config.yaml
n_layer: 8
d_model: 512
n_head: 3
n_kv_head: 3
head_dim: 128
d_mlp: 1344
vocab_size: 35369
activation: "swiglu"
norm: "rmsnorm"
norm_place: "pre"
norm_eps: 1e-05
positions: "rope"
rope_base: 10000.0
rope_fraction: 0.5
qk_norm: true
attn_scale: 0.132
bias: "none"
tie_embeddings: "early"
parallel_block: false
extras: ["some layers without attention", "local attention windows", "gated attention", "hashed n-gram embeddings", "weighted sums over earlier layers", "capped logits"]
init: "orth"
init_std_qkv: 0.0189
init_std_o: 0.00546
init_std_up: 0.0189
init_std_down: 0.00292
optimizer: "muon"
lr: 0.00959
lr_mult_down: 2.0
beta1: 0.93
lr_head: 0.0138
grad_clip: 1.0
warmup_steps: 0
schedule: "wsd"
decay_fraction: 0.665
decay_shape: "cos"
final_lr_fraction: 0.02
batch_tokens: 131072
seq_len: 4096
doc_mask: true
train_tokens: 955200000
steps: 7288
dataset: "wikipedia_en"
Each number is 200 + 40 x the weight over its row's rms, rounded and kept within 0 to 999. Layers, rows and columns count from 0. The size before them is the row's rms in percent of the matrix's.

# layer 2 attention query, 384x512, rms 0.0412, rows 367-383, columns 288-319
086,224,244,166,165,140,221,160,176,223,230,156,202,190,115,218,174,192,154,239,225,211,190,250,163,191,137,198,198,147,202,291,145
089,189,167,216,179,185,171,120,259,212,200,241,211,205,192,228,186,188,153,238,205,231,197,226,159,176,254,177,241,283,179,200,190
084,214,214,370,227,201,244,247,195,234,207,207,224,230,198,200,186,141,221,139,162,223,160,211,230,246,214,200,172,204,222,185,250
094,165,133,116,180,213,132,163,164,196,224,207,168,204,155,194,210,259,135,273,111,288,87,272,221,306,219,225,174,219,85,256,236
093,205,205,194,219,185,69,289,231,186,186,213,99,178,269,245,265,186,162,192,143,262,208,242,180,189,219,226,231,159,214,171,191
092,176,215,226,260,208,209,174,157,154,174,195,211,210,240,245,208,151,167,255,274,154,198,114,233,173,248,202,182,279,203,265,301
086,210,208,214,216,203,228,182,232,147,199,176,238,241,215,155,178,223,257,210,218,221,138,209,243,337,239,101,172,217,202,170,189
091,187,140,215,184,229,185,128,189,258,267,292,265,145,205,224,178,210,193,153,173,263,167,167,230,245,201,260,180,169,278,162,217
094,184,177,140,214,220,215,178,166,177,213,143,203,272,106,231,195,209,157,190,228,219,167,159,199,123,271,140,213,212,171,173,239
085,205,300,239,158,232,185,149,190,260,171,251,154,202,197,209,201,217,224,172,195,233,169,189,280,191,218,272,138,176,263,154,243
088,123,266,205,205,160,153,190,244,238,277,222,255,218,231,217,173,148,250,181,304,193,203,171,205,228,253,163,209,178,226,196,145
091,166,170,145,198,213,229,195,147,213,249,157,212,248,175,224,212,213,192,164,235,215,90,252,200,202,253,232,174,175,147,195,248
092,175,162,188,222,191,242,288,207,173,158,240,196,201,218,112,266,267,175,209,178,205,230,190,191,170,195,205,152,162,229,227,164
086,220,185,220,255,168,203,219,236,199,143,255,204,209,139,172,157,301,179,159,228,281,193,243,217,248,217,157,157,161,213,162,198
098,228,204,251,221,216,170,231,160,184,142,166,207,207,217,159,147,145,196,203,149,204,193,202,283,228,225,146,167,202,194,223,236
092,194,183,105,220,229,203,199,241,195,119,113,252,160,212,191,199,196,143,239,218,217,191,222,222,223,189,217,114,138,148,191,267
089,247,234,133,239,235,256,200,195,224,195,293,178,186,205,206,230,223,207,235,177,270,166,231,155,272,162,189,183,139,221,276,234
# layer 2 attention key, 384x512, rms 0.0383, rows 367-383, columns 288-319
081,157,188,191,255,176,185,183,196,264,162,214,187,265,219,226,211,177,211,173,164,207,211,125,183,222,238,274,283,249,179,152,232
080,180,221,231,295,133,223,197,219,243,215,281,235,259,137,117,198,192,282,187,186,206,193,230,181,212,206,158,231,255,144,233,287
084,162,247,105,268,142,195,187,211,165,213,107,190,141,184,283,169,110,203,212,154,176,282,185,153,201,217,167,135,183,136,236,130
085,278,258,199,195,187,229,259,171,142,191,126,259,217,171,218,192,177,152,194,236,207,211,234,129,215,165,170,225,152,235,147,254
081,175,224,192,201,188,158,167,215,219,138,128,254,251,110,194,246,179,312,202,239,174,202,245,323,201,113,216,147,178,212,188,147
085,171,187,115,193,216,184,219,221,159,212,138,192,205,222,165,221,139,144,104,197,195,174,256,183,253,249,298,207,115,204,203,205
082,118,236,208,245,147,223,143,147,235,217,160,190,215,175,227,176,180,230,248,233,154,174,170,235,266,169,172,161,270,265,183,235
079,268,225,208,180,253,239,200,226,227,194,187,144,221,257,276,182,240,210,189,233,230,180,212,171,228,271,268,93,221,180,110,238
086,242,282,186,213,224,185,219,212,190,208,215,227,218,215,228,167,212,196,214,224,234,245,193,146,258,238,264,128,173,231,173,217
080,150,222,193,242,198,161,156,240,185,177,156,113,224,157,244,197,221,212,169,154,210,213,152,273,252,188,170,133,211,127,176,182
082,230,185,286,161,143,145,131,173,234,194,170,185,198,266,110,176,234,186,188,165,155,164,249,148,175,185,164,224,225,226,169,222
082,237,285,183,133,130,213,228,212,200,162,179,130,242,203,234,235,255,211,145,250,203,239,197,138,190,179,186,215,165,196,238,195
081,155,157,190,200,214,211,199,237,204,191,121,156,227,229,236,283,89,214,193,189,256,156,310,212,172,213,203,253,180,274,200,196
080,203,209,229,217,156,207,215,149,145,176,172,265,196,282,186,112,162,313,223,213,175,136,156,154,209,225,273,212,253,153,239,167
087,110,237,151,181,166,211,163,139,195,149,228,176,196,147,170,198,227,245,215,194,79,198,197,178,195,242,216,186,207,148,207,180
082,213,171,259,191,233,195,193,231,119,256,243,214,225,284,187,199,252,197,330,213,275,212,217,201,242,132,198,251,143,214,175,213
084,155,183,185,244,221,190,218,174,166,182,188,190,173,224,206,178,255,188,133,309,202,241,201,239,19,205,127,205,217,173,192,139
# layer 2 attention value, 384x512, rms 0.0694, rows 256-345, columns 288-319
099,217,134,202,214,206,177,202,276,203,235,203,171,211,217,163,132,246,206,275,234,207,130,206,174,233,150,146,177,190,118,209,141
093,224,204,178,245,223,216,204,232,221,210,141,238,240,216,180,177,233,211,119,241,178,217,229,249,203,154,200,177,195,187,149,184
085,193,143,199,173,183,217,205,262,148,110,244,171,275,182,180,261,186,208,229,228,193,142,240,192,222,220,182,223,247,252,199,110
094,134,210,283,184,143,101,102,217,179,226,214,273,210,223,242,266,119,106,217,197,249,249,199,203,235,169,267,214,220,159,206,215
096,162,158,263,255,173,214,227,173,238,179,213,128,187,209,182,195,182,145,224,238,162,211,260,153,186,178,200,246,212,226,198,161
090,180,126,278,205,189,214,187,136,233,157,164,167,181,166,187,232,185,188,227,271,208,142,235,245,187,245,153,223,258,243,212,174
086,184,268,172,237,182,238,189,184,228,250,180,195,228,252,219,197,140,162,216,213,223,175,172,162,212,180,157,239,207,161,215,157
089,169,156,135,244,217,159,161,213,193,213,132,158,153,187,212,184,262,182,175,219,174,236,232,188,239,215,241,152,145,218,189,269
092,193,147,167,146,250,173,198,306,221,197,297,146,214,184,249,268,168,197,207,231,189,195,157,197,242,201,165,262,150,267,247,237
093,242,178,160,174,227,153,179,246,253,190,262,184,234,179,275,187,184,261,219,176,191,213,145,156,210,231,188,169,235,190,179,265
087,187,188,234,269,161,110,127,207,231,182,161,186,249,122,242,258,241,205,145,143,149,208,184,237,175,222,190,146,184,138,241,198
097,195,272,268,205,196,96,237,169,157,271,153,219,179,211,137,189,167,205,242,246,246,197,185,219,183,227,179,228,247,171,149,192
092,156,198,216,178,269,236,161,195,224,199,161,164,144,205,263,149,233,239,244,175,184,167,218,155,191,191,223,168,206,284,203,208
084,122,189,181,175,203,204,219,154,178,173,249,210,188,203,203,207,152,176,137,185,166,250,210,178,287,182,252,179,187,311,185,246
085,246,200,237,163,223,208,191,200,226,235,199,195,136,158,170,224,172,193,198,152,154,152,267,210,180,140,233,117,147,236,205,198
092,211,199,147,202,156,228,207,253,192,158,233,229,212,188,167,204,279,235,219,231,244,125,153,236,244,202,213,168,189,261,151,193
108,171,185,230,149,151,267,215,192,188,216,189,189,93,270,218,196,274,167,176,259,299,283,193,222,249,192,243,229,100,217,168,230
098,222,225,180,178,106,222,179,154,198,170,242,185,164,145,220,173,171,204,234,162,262,168,233,300,283,189,204,167,154,249,213,242
096,236,245,136,281,228,183,243,219,122,153,283,260,255,191,161,242,130,181,256,148,183,123,168,219,283,280,162,240,234,153,275,196
101,137,215,239,184,177,146,235,109,118,206,138,209,269,240,111,289,225,202,197,213,164,212,186,202,218,211,263,307,187,185,204,228
101,147,210,204,222,214,187,198,165,192,237,182,103,264,237,187,205,231,163,217,146,135,215,231,141,147,267,161,191,119,134,207,176
105,244,198,224,164,223,187,129,182,210,144,211,230,175,131,191,205,145,193,209,196,165,225,273,209,176,237,219,162,164,175,234,230
099,135,183,283,145,191,219,242,288,223,196,317,139,196,176,164,177,196,193,192,165,210,140,228,255,236,233,116,171,250,217,204,217
102,163,133,211,203,193,89,185,150,257,209,168,245,180,326,165,202,167,196,186,226,186,266,229,227,233,178,164,178,146,240,211,205
093,183,185,168,235,206,168,192,163,190,133,268,228,236,154,185,187,259,231,174,147,161,231,217,245,223,133,153,139,301,209,138,274
100,105,182,285,170,189,251,218,184,180,246,165,186,176,201,160,181,191,227,230,272,209,261,180,245,201,190,198,196,134,263,215,244
085,201,162,244,118,185,169,263,165,169,267,122,143,174,181,178,210,167,228,191,127,259,135,219,163,213,168,226,160,164,195,214,219
095,200,178,190,165,309,229,295,191,135,239,139,160,261,208,183,194,192,154,202,201,200,88,240,197,160,251,199,208,187,192,231,160
095,210,204,237,261,209,203,177,187,159,195,223,211,301,191,271,113,160,186,196,244,205,169,158,204,187,231,252,195,284,172,229,175
088,190,221,175,166,215,191,152,234,226,214,170,267,238,227,190,186,110,273,189,196,223,234,175,154,257,133,209,181,219,167,188,246
100,200,186,207,172,135,155,173,218,199,201,123,248,173,259,220,216,212,239,183,166,183,186,193,172,239,151,149,260,220,207,223,214
103,169,176,219,157,202,237,150,206,241,119,231,176,249,167,186,261,142,155,228,195,222,172,170,157,250,228,135,143,136,202,192,220
090,224,192,174,145,180,278,225,164,163,216,137,222,205,195,217,257,181,127,214,172,277,194,213,165,300,214,142,169,89,198,292,240
097,227,203,195,207,155,197,119,195,197,265,194,236,185,184,179,248,201,225,203,241,178,268,206,177,224,187,164,181,149,196,215,237
089,210,158,150,136,283,208,251,226,152,198,203,230,85,223,216,191,191,213,249,193,172,225,197,224,214,216,173,150,194,254,183,153
091,126,162,147,224,271,153,276,175,185,273,185,344,187,189,251,258,234,230,264,201,156,234,235,222,111,276,244,152,187,160,174,270
098,213,134,236,243,189,187,162,192,270,161,247,242,200,197,281,227,217,195,222,228,183,183,188,278,165,191,201,203,256,167,188,272
107,172,207,192,181,182,170,181,210,237,211,159,208,241,229,261,168,224,144,174,155,173,202,245,223,208,218,180,196,261,212,154,183
103,256,206,208,176,268,254,164,267,123,234,250,121,201,185,172,222,186,249,190,195,181,249,190,198,232,295,144,151,227,187,181,232
091,237,284,245,206,164,181,177,180,229,186,260,232,188,289,196,146,157,202,214,177,220,181,176,201,202,190,229,169,201,183,181,247
090,344,220,192,202,200,235,213,291,250,158,132,102,217,249,143,247,247,213,203,171,263,177,134,142,182,270,125,183,261,210,231,211
103,212,201,145,254,214,207,187,177,217,148,222,268,216,199,213,177,217,155,194,267,192,264,216,169,219,167,227,181,203,240,175,170
103,239,282,159,216,189,230,282,249,151,221,129,129,159,174,255,165,260,167,178,221,246,336,248,238,189,209,224,272,255,173,170,213
109,218,260,210,162,195,166,285,261,162,173,199,157,173,240,170,181,220,201,167,249,229,291,152,120,202,192,187,211,243,177,224,199
089,239,202,127,241,186,175,259,189,204,232,216,209,183,238,211,220,156,194,212,219,215,165,221,242,205,188,199,227,183,227,176,196
102,179,206,242,235,255,180,221,151,216,253,213,203,245,226,146,193,181,248,188,160,244,139,191,192,198,170,257,194,237,261,224,176
088,222,226,119,156,135,253,168,212,197,150,200,194,294,229,231,159,153,143,218,179,241,233,209,143,256,167,248,173,167,240,192,144
097,206,226,201,202,191,235,202,233,200,205,172,289,152,183,186,200,227,240,180,268,209,214,167,236,269,170,144,265,204,202,142,148
096,147,260,194,190,212,259,146,214,169,166,114,225,204,199,223,111,177,158,256,222,119,270,176,223,281,189,231,265,225,146,230,161
100,191,141,274,203,166,160,212,119,188,241,207,184,153,223,206,176,281,226,111,142,173,232,165,179,186,197,203,261,148,257,229,161
091,202,243,172,200,142,238,253,149,187,156,103,269,222,222,259,142,169,195,197,263,274,199,178,220,167,240,200,194,227,178,180,105
086,139,232,223,288,199,239,236,251,186,251,198,203,192,257,216,193,211,179,263,223,281,219,144,145,213,199,174,261,235,234,232,151
092,178,256,192,110,201,175,227,220,223,164,190,261,235,245,222,243,259,135,202,194,243,248,217,227,173,167,203,84,169,218,228,150
103,213,197,284,212,215,202,106,194,229,265,188,212,146,160,201,198,172,239,269,156,238,172,212,232,201,243,203,187,208,238,172,152
094,210,259,113,225,198,239,188,174,108,235,160,199,181,204,179,195,162,198,184,189,193,165,217,148,146,163,235,193,250,190,183,212
099,244,166,143,234,118,260,173,161,261,114,228,221,265,179,212,170,178,143,201,171,181,179,193,186,153,230,205,254,177,201,129,153
097,231,198,216,123,207,183,203,344,216,179,168,181,180,322,167,207,244,173,204,173,179,138,233,132,193,162,220,230,253,229,209,211
093,238,225,146,256,266,253,193,248,216,147,263,158,129,185,268,228,221,264,150,177,197,217,136,204,184,254,161,201,156,161,165,179
101,221,218,204,231,210,275,189,271,228,178,239,227,198,186,216,181,238,224,151,197,201,358,209,126,203,186,138,170,176,203,196,231
091,209,241,200,187,215,198,224,85,109,191,196,252,116,155,208,237,184,265,202,225,269,143,153,176,271,220,181,156,140,173,207,203
101,234,172,166,269,245,183,179,223,230,229,222,179,103,247,252,179,270,168,141,210,226,182,244,286,295,207,226,184,239,209,167,217
100,218,196,208,229,216,200,158,169,159,225,233,193,129,211,167,159,180,255,206,146,248,225,225,242,254,231,228,140,205,205,259,178
094,154,223,166,153,216,170,240,251,209,219,86,222,212,232,262,157,131,203,184,260,244,238,148,220,209,178,193,221,237,224,106,186
090,267,202,192,234,185,151,277,219,218,253,269,224,246,176,152,133,145,269,195,237,224,203,214,156,256,134,218,165,269,120,285,243
092,212,160,204,169,170,177,209,140,224,174,254,154,254,160,182,270,211,227,274,208,222,196,161,187,183,196,231,126,212,247,221,188
101,174,268,153,174,183,220,155,203,228,248,200,259,230,114,146,127,213,198,197,193,206,161,173,237,181,110,221,178,174,198,185,131
096,111,271,253,178,256,170,226,184,227,246,177,245,227,155,185,220,192,100,106,244,132,189,151,302,186,274,195,214,157,227,222,186
103,208,196,172,201,187,199,179,217,213,218,211,217,175,261,63,185,256,243,197,160,101,145,224,226,194,253,157,197,219,150,205,249
110,177,163,164,234,195,253,147,180,236,165,196,198,194,219,188,213,238,187,278,238,170,159,127,147,185,289,212,129,289,222,217,196
104,173,200,209,215,198,181,178,180,135,291,168,249,217,229,237,227,320,214,180,189,207,203,213,214,222,220,195,207,215,237,211,166
093,186,129,286,134,213,160,215,232,128,266,209,180,144,107,121,241,218,234,169,131,216,266,212,234,155,262,217,235,227,152,253,184
094,175,218,209,217,235,178,253,168,190,277,201,214,163,287,143,164,197,248,258,212,215,143,178,254,141,202,220,183,217,229,228,180
094,179,141,266,135,204,172,177,252,210,175,208,226,184,208,139,235,204,200,262,230,192,184,269,176,170,246,181,190,178,159,204,223
084,139,238,211,256,210,210,221,230,245,268,180,171,156,197,201,180,243,169,233,147,245,201,189,186,206,153,194,258,200,147,214,161
099,170,184,226,154,235,175,125,165,184,157,188,188,142,200,182,218,238,233,201,174,103,175,147,297,195,168,223,225,122,158,125,167
091,185,271,143,201,223,219,189,158,219,150,251,221,196,167,150,247,201,146,249,203,191,180,246,187,251,280,194,169,268,142,138,163
105,231,202,192,187,197,235,199,169,221,190,182,235,185,278,187,223,144,176,184,215,224,314,218,172,177,203,135,151,179,176,162,155
101,199,236,109,142,169,197,122,153,196,182,218,220,187,196,150,277,234,212,295,209,131,211,206,287,211,164,177,173,189,214,165,119
103,221,297,208,164,203,173,167,245,192,144,271,174,243,210,141,184,174,162,206,211,139,261,243,221,254,195,140,156,188,170,148,207
093,213,195,241,171,155,137,210,193,85,193,192,170,137,233,205,138,225,189,160,186,169,261,260,215,219,174,270,153,243,241,210,256
103,235,137,147,186,154,174,256,249,195,177,147,209,256,152,236,180,189,176,198,220,178,163,231,159,151,220,217,230,242,104,248,160
093,191,178,160,181,216,217,183,188,129,196,149,219,196,258,173,191,226,200,203,286,291,118,166,153,233,160,193,216,148,248,195,133
087,244,210,222,179,176,224,183,222,173,145,146,134,220,254,157,172,281,218,189,174,172,202,218,232,217,161,176,169,182,163,79,124
097,167,182,232,266,186,180,245,135,263,172,116,204,148,243,220,207,225,173,159,242,146,209,205,123,210,175,265,216,194,128,187,158
104,137,258,287,116,137,221,193,200,155,194,208,207,213,167,184,208,174,150,253,195,206,171,224,205,172,229,196,198,250,230,219,234
082,168,236,223,104,222,274,222,193,164,205,191,195,225,247,248,184,208,152,165,225,287,116,141,224,188,160,181,144,111,226,211,179
099,217,185,243,74,167,216,227,136,184,213,222,140,136,259,189,237,180,179,181,208,197,169,260,197,159,181,287,262,162,239,179,203
094,184,223,229,185,260,168,159,169,186,297,182,175,167,214,272,324,223,171,208,196,134,258,225,197,204,210,147,261,204,152,218,139
099,214,191,210,201,196,170,321,187,201,186,159,125,173,194,238,174,169,265,146,192,247,165,126,222,223,215,159,180,211,123,237,191
090,114,230,193,224,154,169,183,239,254,231,237,225,243,202,227,167,228,300,223,263,150,225,211,200,189,208,214,144,178,239,165,175
# layer 2 attention output (transposed), 384x512, rms 0.0635, rows 256-345, columns 288-319
089,182,209,252,152,154,274,222,211,214,245,250,195,222,201,200,150,248,132,206,91,261,161,173,265,178,236,165,188,200,131,229,260
086,220,172,221,172,197,180,132,196,235,231,163,205,110,165,123,123,203,176,233,208,145,178,247,176,259,147,206,233,215,195,149,192
079,234,289,299,145,228,202,197,236,203,276,218,231,189,228,195,223,232,225,228,206,169,169,191,284,212,192,175,256,120,207,242,202
082,156,162,229,107,217,147,221,158,205,210,234,223,168,293,183,278,141,255,159,245,271,237,208,189,173,207,237,215,185,163,240,293
087,144,246,192,189,239,203,265,266,160,268,182,131,239,241,230,183,183,156,284,165,227,210,151,230,133,169,261,254,193,196,224,128
083,199,282,217,160,220,210,202,206,203,198,168,143,211,116,202,268,174,268,191,281,224,249,203,165,200,240,116,248,224,257,250,234
083,222,210,195,187,152,246,183,183,163,205,140,224,150,225,206,261,176,206,173,219,201,239,206,249,187,175,239,225,146,102,213,226
087,239,199,201,208,124,234,157,149,111,244,187,210,200,217,195,220,235,135,205,166,186,212,159,152,228,157,266,165,169,172,218,249
089,155,235,132,124,252,197,206,243,244,216,260,230,186,132,227,309,185,184,227,243,214,160,220,210,200,144,190,264,198,211,172,191
086,236,164,166,215,225,148,194,213,222,192,233,203,217,210,204,223,195,167,275,222,156,202,240,188,161,204,205,172,233,174,147,272
083,202,141,170,297,186,159,148,205,159,196,236,200,157,162,192,232,124,171,138,152,171,116,210,240,146,193,128,170,245,224,155,151
089,205,240,274,228,205,129,286,140,214,320,190,216,170,131,207,235,170,215,223,211,195,268,185,246,140,230,163,217,221,158,175,153
088,212,120,227,177,262,237,222,216,233,234,192,153,183,199,184,213,247,151,222,202,263,147,227,220,175,136,234,215,239,239,227,218
085,147,223,164,154,179,168,301,141,199,199,313,145,141,253,222,207,205,228,221,184,205,229,234,137,232,132,188,135,233,269,216,175
079,180,154,120,145,233,199,200,198,202,157,170,182,162,190,158,222,121,127,216,201,230,229,156,169,149,215,198,226,247,211,174,161
098,190,277,235,192,159,240,196,222,188,223,181,144,275,148,169,156,184,273,204,237,203,177,159,169,212,227,258,168,215,252,169,183
100,159,248,222,212,276,239,171,256,210,191,219,168,156,274,190,171,149,142,254,237,194,190,222,153,266,272,158,224,153,191,232,120
095,143,239,169,161,189,182,165,192,187,184,201,157,252,205,208,251,199,175,256,158,207,180,180,244,270,216,246,143,185,213,165,147
089,264,188,188,220,228,196,178,172,206,156,258,195,277,156,163,264,229,249,222,152,192,218,204,227,206,202,204,249,166,182,252,109
107,171,241,247,233,254,189,285,152,124,168,152,136,242,190,170,232,177,232,165,198,177,242,210,152,203,237,227,209,193,138,153,249
096,188,196,178,274,176,170,167,230,217,193,234,128,279,188,228,228,171,194,219,218,204,201,193,197,188,182,201,252,127,140,176,211
095,203,228,144,209,151,126,227,225,218,207,178,169,257,199,221,282,138,189,281,205,239,219,246,143,191,220,224,155,225,300,211,195
092,178,186,196,238,174,203,209,179,183,214,259,174,144,199,222,293,212,182,251,79,211,202,254,264,189,146,217,132,207,217,194,207
094,187,126,192,198,168,154,234,201,182,233,154,199,160,264,163,164,200,257,143,144,217,254,196,248,300,232,145,127,155,283,212,223
084,142,154,260,201,192,130,168,175,203,256,323,151,236,237,181,141,166,226,265,248,151,176,245,240,285,166,140,162,285,245,168,208
096,258,167,250,201,192,134,180,198,146,254,222,256,190,155,147,261,280,276,240,305,193,303,225,118,170,191,270,201,196,230,274,152
080,173,205,147,180,243,154,148,266,175,205,160,247,237,192,224,238,170,235,138,276,207,275,215,161,149,221,247,157,225,205,203,239
083,206,150,216,200,281,247,120,161,161,211,202,165,176,151,201,172,261,145,135,244,205,182,281,220,219,175,216,246,150,171,214,192
083,234,202,205,197,165,188,163,148,145,179,175,211,263,165,340,184,185,240,200,181,174,191,190,239,180,197,217,166,237,195,199,219
081,210,221,282,150,222,159,168,157,219,171,169,177,124,217,127,162,238,206,204,207,172,162,224,252,264,153,185,218,130,138,166,169
093,181,235,204,164,172,237,228,157,192,261,175,208,290,233,206,241,154,264,203,179,121,216,234,195,139,197,254,213,211,207,200,219
092,154,220,197,255,166,221,236,257,212,167,197,184,182,245,142,158,174,259,275,151,216,180,268,175,287,212,163,253,206,257,199,172
095,182,272,212,159,256,209,261,227,189,237,146,219,171,241,215,179,133,156,151,213,244,232,180,193,255,108,203,207,174,180,236,257
089,138,222,210,245,204,237,197,234,199,229,162,215,216,169,165,212,181,198,253,250,180,236,241,179,231,184,216,235,256,216,182,190
084,168,185,188,189,243,250,134,181,203,164,252,136,192,186,230,164,182,174,138,222,199,274,177,239,167,296,179,194,231,263,259,139
086,144,236,200,248,178,89,240,180,198,216,207,251,171,163,161,136,196,198,175,224,172,213,252,206,154,187,199,192,108,162,170,243
094,181,137,167,258,256,256,208,232,226,184,221,204,167,226,230,194,231,130,250,115,219,173,259,243,163,145,198,156,176,155,209,375
099,158,208,196,194,145,102,182,247,249,225,147,208,258,204,240,194,156,155,136,153,226,206,196,259,203,245,192,172,237,161,199,98
096,218,222,187,161,187,199,229,248,243,196,264,155,185,169,160,243,160,282,219,201,213,220,245,218,200,197,169,225,121,222,162,143
085,236,240,255,205,157,179,187,210,222,300,239,281,270,221,226,179,145,262,213,231,153,129,204,167,220,256,166,170,227,171,243,270
083,196,199,192,214,228,259,252,179,192,141,172,90,234,247,144,230,258,253,262,190,221,224,247,119,167,218,243,243,215,222,167,224
088,176,181,180,208,123,200,257,180,165,165,170,171,258,238,187,218,221,105,191,171,196,262,209,244,228,175,181,167,191,233,196,171
096,223,212,145,207,132,208,165,245,145,309,165,135,212,190,196,163,259,195,184,175,198,314,244,197,202,159,248,216,193,203,177,99
101,142,168,192,195,197,109,205,250,184,213,244,147,149,221,247,198,221,149,184,164,199,197,180,160,126,190,175,244,296,198,238,186
082,169,166,209,124,244,256,182,254,197,154,232,237,203,223,188,152,214,199,220,220,190,218,202,227,198,125,241,245,200,125,165,173
097,168,188,167,147,228,187,219,156,187,142,132,212,230,181,203,319,198,214,252,193,223,205,186,200,301,155,231,199,147,209,146,223
078,148,174,252,194,280,215,193,208,155,223,202,212,132,236,174,175,159,239,220,235,237,207,106,183,172,163,175,271,232,190,235,227
087,219,293,256,179,218,142,244,173,238,108,238,148,176,257,201,91,240,258,174,217,165,199,306,192,167,209,177,179,183,223,206,179
086,233,240,247,227,222,173,223,177,166,235,186,204,254,193,173,116,186,182,212,164,208,194,193,174,148,204,175,134,155,152,205,181
092,219,170,239,209,145,226,239,202,149,196,244,147,216,180,201,219,279,210,135,198,205,236,156,179,144,211,177,206,207,176,271,260
084,157,144,227,157,180,166,249,174,182,192,181,213,220,171,204,185,246,215,201,170,243,223,186,278,211,257,210,211,233,160,178,147
080,135,204,159,168,236,238,240,185,232,194,179,188,149,186,192,197,213,203,221,250,250,274,164,248,192,221,154,227,256,206,284,210
088,158,179,232,196,191,168,179,224,152,215,212,233,200,252,131,144,110,125,188,218,258,251,214,177,123,255,176,149,194,185,222,182
096,210,169,150,237,299,184,189,188,180,203,172,154,202,122,200,183,168,142,291,214,182,202,253,216,185,184,156,174,210,186,126,183
084,143,185,186,225,256,254,170,205,163,228,173,146,222,206,213,158,179,186,190,219,159,214,149,173,72,159,225,232,240,229,231,168
094,206,190,254,194,184,192,234,174,168,237,224,214,151,230,195,189,185,187,185,119,174,168,185,265,169,197,69,149,188,175,157,157
092,166,220,189,160,208,231,192,201,207,160,177,212,171,182,216,230,214,180,218,225,197,193,244,218,137,157,237,203,252,111,153,283
085,192,212,235,236,248,251,203,237,219,202,205,134,205,154,191,183,231,214,214,167,222,217,294,229,188,245,142,192,193,201,144,132
100,288,140,202,205,215,160,181,192,175,179,271,237,165,117,136,182,234,132,209,239,164,231,160,184,146,131,142,237,188,167,217,204
085,152,254,261,247,219,173,229,202,158,226,297,247,156,175,233,201,126,188,162,204,134,144,196,158,240,167,178,207,109,172,237,78
097,245,221,131,198,200,240,220,221,224,174,171,193,227,217,262,190,233,216,188,165,170,154,182,243,260,180,153,138,269,227,199,245
099,220,168,219,194,253,168,188,148,225,196,157,195,115,201,192,221,239,219,211,172,217,231,191,172,209,214,196,308,252,262,209,138
080,165,233,197,153,249,206,165,233,202,167,194,196,142,202,216,235,170,157,272,176,198,200,292,214,156,141,257,179,189,263,201,186
085,191,205,126,188,166,187,289,128,166,217,210,196,224,151,196,244,152,204,201,241,181,191,226,233,227,121,233,149,160,159,225,214
089,218,166,152,229,155,223,208,122,217,151,214,135,185,154,218,237,198,180,208,214,172,165,230,278,226,191,164,137,197,222,189,216
108,124,258,163,196,244,191,193,152,218,166,122,226,244,205,205,222,154,192,210,188,208,148,214,242,230,176,129,155,230,154,161,246
086,136,205,187,227,237,211,222,260,155,249,170,208,210,214,190,165,209,188,122,215,126,214,242,144,235,252,272,144,231,189,214,178
096,200,261,294,163,188,244,223,167,197,146,143,243,224,150,185,216,225,199,171,225,190,170,270,194,222,257,217,174,256,203,155,211
104,237,216,214,146,234,298,204,201,238,183,117,232,116,116,175,212,198,163,211,169,133,188,169,200,169,175,179,113,217,185,178,142
093,173,213,188,212,195,261,217,215,143,204,174,219,199,249,201,248,142,223,112,166,182,272,250,191,215,168,171,203,207,213,241,178
082,175,187,224,176,153,294,208,240,134,191,266,206,141,204,176,259,160,278,222,200,185,261,189,231,136,237,163,241,266,179,242,143
082,160,227,211,243,279,239,202,172,201,223,115,258,240,217,188,203,221,214,156,176,210,120,243,128,167,138,185,157,238,198,143,179
091,201,132,215,156,209,154,238,263,214,165,149,244,203,225,145,245,178,121,212,160,194,207,206,168,144,180,206,194,217,206,240,218
078,224,185,204,251,216,196,230,189,188,234,228,134,151,244,252,149,211,133,173,196,236,241,182,228,239,214,254,234,228,173,217,242
094,235,176,159,234,241,198,150,166,177,194,259,193,219,232,284,242,272,230,174,194,143,203,239,223,186,220,211,120,134,178,158,265
082,204,214,157,258,222,208,251,206,123,210,257,139,186,230,220,279,155,156,196,120,181,291,199,143,203,216,138,157,223,197,103,173
093,168,192,182,220,198,239,191,192,256,214,187,258,185,227,138,150,188,141,222,278,196,244,229,115,176,172,103,127,259,136,230,126
098,210,241,130,189,221,278,173,142,181,155,237,183,148,232,222,215,149,177,214,204,153,237,289,203,149,224,185,153,292,227,170,182
095,211,209,241,173,153,195,144,216,254,233,282,183,233,176,190,203,141,173,208,207,196,252,292,285,196,189,126,223,167,206,225,154
081,188,190,219,216,205,173,234,182,149,188,171,248,138,224,214,116,186,165,183,239,247,243,190,270,202,235,174,212,270,159,200,271
098,205,162,169,249,206,194,262,206,173,156,117,198,165,155,224,244,200,223,226,153,146,230,63,182,189,208,194,160,266,159,219,192
089,192,177,172,176,245,217,188,189,166,160,129,192,222,206,192,200,194,216,181,246,207,125,163,219,249,160,222,164,130,216,245,188
084,181,205,255,176,185,267,201,195,174,192,225,178,191,238,196,137,209,214,161,216,167,209,175,262,120,229,170,157,231,164,187,215
087,185,191,120,201,269,191,144,170,236,221,177,184,169,180,194,108,262,207,157,177,120,160,209,210,281,228,214,138,163,231,223,170
093,185,161,218,160,163,195,165,254,181,188,196,193,246,173,215,228,219,279,255,204,200,195,179,132,232,158,217,235,195,234,154,101
088,151,201,197,173,176,209,171,133,157,181,258,133,141,120,256,213,216,223,230,159,210,177,114,179,187,146,191,146,204,173,168,241
093,150,234,235,201,254,193,253,210,250,208,200,235,160,229,230,207,176,209,188,221,171,174,172,183,238,250,102,186,184,165,237,147
088,220,226,139,185,270,208,186,238,151,239,129,195,188,167,173,235,161,125,200,258,166,228,234,209,164,200,225,260,129,234,199,151
091,138,235,186,200,203,132,181,179,198,165,251,149,190,205,234,184,195,285,185,121,140,189,188,262,289,219,152,205,161,209,259,272
092,174,223,167,124,158,155,206,215,155,222,203,203,246,197,190,133,243,279,164,180,231,286,261,257,195,181,229,230,236,178,210,189